config.toml
n_head = 2
n_kv_head = 2
activation = "squared_relu"
norm_place = "pre"
norm_eps = 1e-06
positions = "rope"
rope_fraction = 0.5
attn_scale = 0.127
bias = "none"
tie_embeddings = false
final_lr_fraction = 0.05
train_tokens = 150200000
dataset = "wikipedia_en"
Each number is 500 + 50 x the weight over its row's rms, rounded and kept within 0 to 999. Layers, rows and columns count from 0. Numbers have three digits each. The size before them is the row's rms in percent of the matrix's.

# layer 3 attention key, 128x64, rms 0.258, rows 0-127, columns 32-63
060:373534589508505422520514516497473579494475425515542474558496513539516488580434536511563544421478
102:452452551477536432561475487503524511580442490515546561548475519588606468522426525412544565457469
086:554587496543416525551539497525481481431518562447500545418549546529555497525620443553532501464501
091:486630544511492563550484542481423493508534451456501495534464537466506501469514416541465351473494
096:558511465417469503479556492458520549540438463525472472411401453476497489487502434559474454487501
132:572509465492473527420619504478404378409571577539502615453480420494465501535531481487435520496511
093:549487520532469470494498494510484542489588475566365536383594489465457428477538511576517440453526
144:592478469479469522472520443554524510552463506617483492499474474502486520533408498494502404472458
122:502613583551462447453495557546532605528486544537554480494529477477523485540568473572547464484416
156:497527530532523530631432470504464452465537532444529528529419552607458509483532499542488551438555
116:559499417435538467499484529490465486527578506433556618581466539431508512435446450518536508573522
106:544502498484473462519498581518489469500481539512490466577502569514546569459403428481435506551422
103:508455522427501544504482514499486503470381519532554517537440493500518438549505619504528504485548
092:615457458484398528497521544512520447533503488562520531571488531499473455429442487572472550516446
120:455421504473545560511511535533469356475482531477482559542439430487410446477504532604508608490567
110:535431461374535535470461537531517488534552466521507630447527559519463543492448557510488584511532
065:564520482535466468448541500496440470493514530562557489507537527491557598577543449601379510489508
086:538479545444464474496507565483495441489455554587517460508481461447446553525535434575406587561526
065:424502607569471493519453497466473532574528543537490453503455501505384527536467526471475439473478
102:479507478476527475564506455539559578643475478495483449493428553516488466489446550433496489500528
090:504568579545450499590491553564487444443518570507539493463552478587408493473546411561536496421510
087:499557482498504486531518488534462500558388494477524470431490477518454489397518541454597499435499
102:463502530573473489576418527516433468538579501431577583523490619487432542477554585547530502526489
121:462508479585442558527526483514529543469432516434521535437590564521429507469571592574595460529472
091:531495473527454474489526527562489478440525534548612500470433472424490459485449428499454458439577
139:429526477415503389575413513482460517459610457408518484563497532488508564494535523513598460510478
128:573504387471501539520518464444495500542417393492421462415447469440545558506439515445549486500488
108:465485545507492561440569479487533553598412561578460531483431473448482463470428499572391484434482
138:464465576568537528508504502493468544515449504612530461433575523500512476519432501553511389401542
101:542533539469503494468477505480524506359498464487440417445480517567545418458510521483538550472450
101:523463398486494523444523556511460417404515529526525466555460516512428490481444492475523566490558
088:449558494446641440475451457539518524563518520418586400515463568497510373528580521533507491445555
113:486446474556508579443480442376531523519454481559444429548510544507452617502484500519509504552492
104:505520542480554470471548475530504499483522497594513500465527477606524515615497512423486519516431
105:433475543491568564479484567462553387437499450444513530520504505587454454522514454460418494560458
101:389498539541489456493520584509456490456501469523484474405576537451463513533561457504531521378439
107:493498518450534499584415547604529545532505443418402556464525409498539405468550562500522468567526
098:557532502427442504582532406568516430554513525644494596502507540552470626431483433436446472475475
133:490462423503504517621444485502493564382537494460444587453569494515531557467416467496606437528496
119:495508480508626513439451512467532503463535544492467509522497503584508433493589457589533463456529
086:498548530534470563510577499517572514500530488514611563480547513459515438543548485604508484535538
090:506520463522536588612487457484564462521510449418490540569564457446504465443517459453540469576500
114:468517562468441532463580541499450466519411503507481420514530438484398558484461487542474447513481
100:520496458381495514559537466448509426536599493495486545531542550533446491474490567485469496585435
102:452463524578462499533477584520476436382528539534486510419550529518469457471510561517514460449547
087:490378546493500488515434564502417471475479486487551514460481566510541417534488525531503618513484
094:515536403462565498514487446550491507604501533425534497584481415546411483445470543499486542529486
111:449417484468504494541429500414443548488467552477470395492517458524510529557466531433530552570543
103:535424537535518552539526457459475422511474482517391541521554592391519543408461418521549485486521
101:502514463510465465519504510503533531479506580457515426504479467568477430453460489574524630556614
107:535524586461589403520486540504522457543511506424548477529523446550479543529487465460479608531459
123:547427445469506530487463513449454506512478503497524625529463522437501444447499429435499453524551
090:438496451484588457475416497466482484512557481420496504415492537483464564519437554552528483425589
121:599470502476525530445432456533464495487457452447471539529511460439509542482446464407571502524409
121:539427491378517336565437448566461455606555482465481635581471598479472533473489472529430561500531
133:398596528516570517484565397544556479463566501501513437535492427476405455461488458472525478465433
095:540502422496564594485541494514522507476491544542525524472444449578535498421522505462503462509499
105:485521461448465527518531501402560537458498463553511413471463512490454560546516508462506410390409
108:489447590499528545530449581541564412528543433499474516419580508413432538421517409499453563557523
100:540554444497427422492531525458424514568467521485433550537503484545586581472499551508488459555530
086:507517436495556488411446497510478593490542567596534510441489488529565492608457609523523478559479
110:459524511470629435435529530517545473553512499521553467486521462459448577609534465492514415431479
103:350547462470522541589453536475493492398471492516541337408490470587446498516546536427528519533554
092:447524531530536545515538557506563480469469538449535558451516384507585459515498537564607510564517
138:396483401584512465523574405431517553510500571479537441570477531546483425555489507490516468478563
124:585472499495494544469429530474538507460614527464460484486478426410507529457446444491473512464510
115:471598473583543439534502491523504505605510538483489443488453505537485513432552557577541490471472
113:548480585350426530433472548538489504490517526461502612455529437478529501498469455483486439470520
090:493513513455512425538516499524569514521547505464541603433525547511503477439557446567573482536515
114:569474578407449577516482523528593538516484523380503500457551461472564530455446474484524566545443
092:471489429504530484579433575518464529539511450497554517574461572459537483538480612479552465538401
091:451530464521494540442532470585442396513522523563580464539531547552494427508564512535465532502548
150:603428569372478524388558519520497522532505520521456515433586430458542576443449459517492532489468
107:427553514600586460564542424443411485474529489566480453482447540481447408499563523530543460421541
106:494396484588542476449428512466426499495529502517555416462594488488497432523544591508567526464465
088:483517425593526503466536425557568487520584506441542564468503460489428470505553536476478621406505
090:589457479505400553483547552577566446491493567459464491528460419487452498537445532494480486442455
078:438477471449513506463512465466528482475460406467470623489551600526596437458506572539539511516500
078:507460453500527511511437493534467442548499497551514565512511466444463467525568463568464432487458
096:585509412486641476524561512516475631493567435456463607506509554567504583471527467598495509521508
131:380454484504466485567481420458553532512483546515495484544416528560504487512508505533484531521596
138:425515464617479498516591520414534520421503553477509469585384440488471460475496521537508519404601
104:590550509447558563490474504570443490454491534528390506498556481522570543548490485467440536501454
089:496478481561594528572557476462588505462555432521541505474450581509386490517563502489511488414571
133:433522441570524441543469510461509501515528488519532525585427584520452516431521537480564497454478
091:527535505465473600492499482476584650479388499456405513425472442490572504507530458530533522496498
101:594425549391470515428520565511495520517443507501421442449526485504605542413405480465477530512466
123:410483462614484429560533447434477459438530471483546426494442556483459509522505524515456469510502
077:521536504349535494431533486628483491506508553466539441370537448508523483486528571491485546511538
100:583432597435493527526521535496483420438547420570499501446551489489530595431404499442600471542501
090:582434471422512465483530567575490516546535496485496513514588452537531567499506537510533500485386
089:551553506411470509505474538497535526603501421450530528523537544479632607438443450490568558528518
082:345483539486443391404564467474440540451414464398491472483503482495514510529546558424521431489437
082:509462502514562529514439544533449436510537462522443470503471550515509515461524519542521491571526
086:621528554475501503441454470555444520520455533442536428539461512480437534552451495617554495553577
090:599614386588575553561483492472534518497498517505596514478472437565541532462506529492480493580568
080:596493491516624512412465547497558527460509499492455445559480473544485494539459560527566547563528
085:525517459476507520487490606504601454476550439497433509576511526503491529453444491523478512526564
085:529512482465618532451473505463536566528626580542472568470516470534479541560464439547569497507540
068:596385525515497570517491512521563484503473540570571326567522468495478503510529516536466486590452
073:387449578468457414425409481402535504455518413493566526517599534598551535515555474440437448526539
084:473508556482476482527415452471460559468573530383439593425442527492435397490489477507480466512534
090:481527563483406585538425508436559587502567523528554442504425486548523524501496405540510476545483
086:582547464438618511621608488467469571516445544504514501411439404511429548501504570581583562572465
074:426425544461434455463552481427466525551528538530543479499496492489441579507498403521469609446504
080:376394539472420492497490409485430547534503544489555401499543530531486532499532435475480464550479
062:448400480432478539505555444591502560575473462604536494540538509520455488504582534550389494535514
078:499434493563458502504459535581480521571502556433556378517613492520534548511607511468517445572455
066:536400548603479498421506428507463582436593451556489459445491539472474554528491434460493474464515
074:549475486412514435434434491521566448474506468518619458585573536425548521536439507470549484512436
099:559488547450464529523534515487536490455578470537447536495474504606518504515514495518506445548540
073:530473522583432494499526481511551585407627521435545484550536480521564633507520467491562500510516
070:511520489564551482503486496509491538484441450527520584546506414560510456558591541488469449396450
078:427449400584445459484506549532423525450509575436460499517500515555491530602550532531461509582492
079:512459457628547461543480496430464557424496468507518476499493464626569506508574527452433490502476
085:450577424516491494459516528505473496504448509493544438514455466512556507536514559476495458545512
091:546480512467605496458384566513486614455509458434493475445529523565503433577534600503510478539512
065:521500499534489470416524591491553553478492356556525483491505525532457485559526489541384577405523
089:591520517497488403487504493474553519495495442467556472547525448522417490630507451575508562570484
081:475544539434440490496442468527444591510391375483578451447517473487478519465540534535509404442502
082:442518429531550482493541489482519455531475459555504567584509527438597542504516478496465527546487
074:512530432560506571447559464569525519447618543565448543531504489552494529561546499494499440494573
084:538418481525553551448540493489548528451579515498452457446415493565497518520478517501526555498443
097:488493549423476521435570473463527592527544499530453380463464538497498568492436440552579499587485
081:517507486527437442490507487528489454498445393479487389544505559535561448481521534482407468506460
079:533487530440557464492498485484536476461439571556529465507555498493383456501458515499416476481481
080:493529503516438524521392497465499466442530523453528450475423468468469484470479505511451479437517
094:449563414569415494600572474532414523486503476525438543451442504477509446518505478491413429479471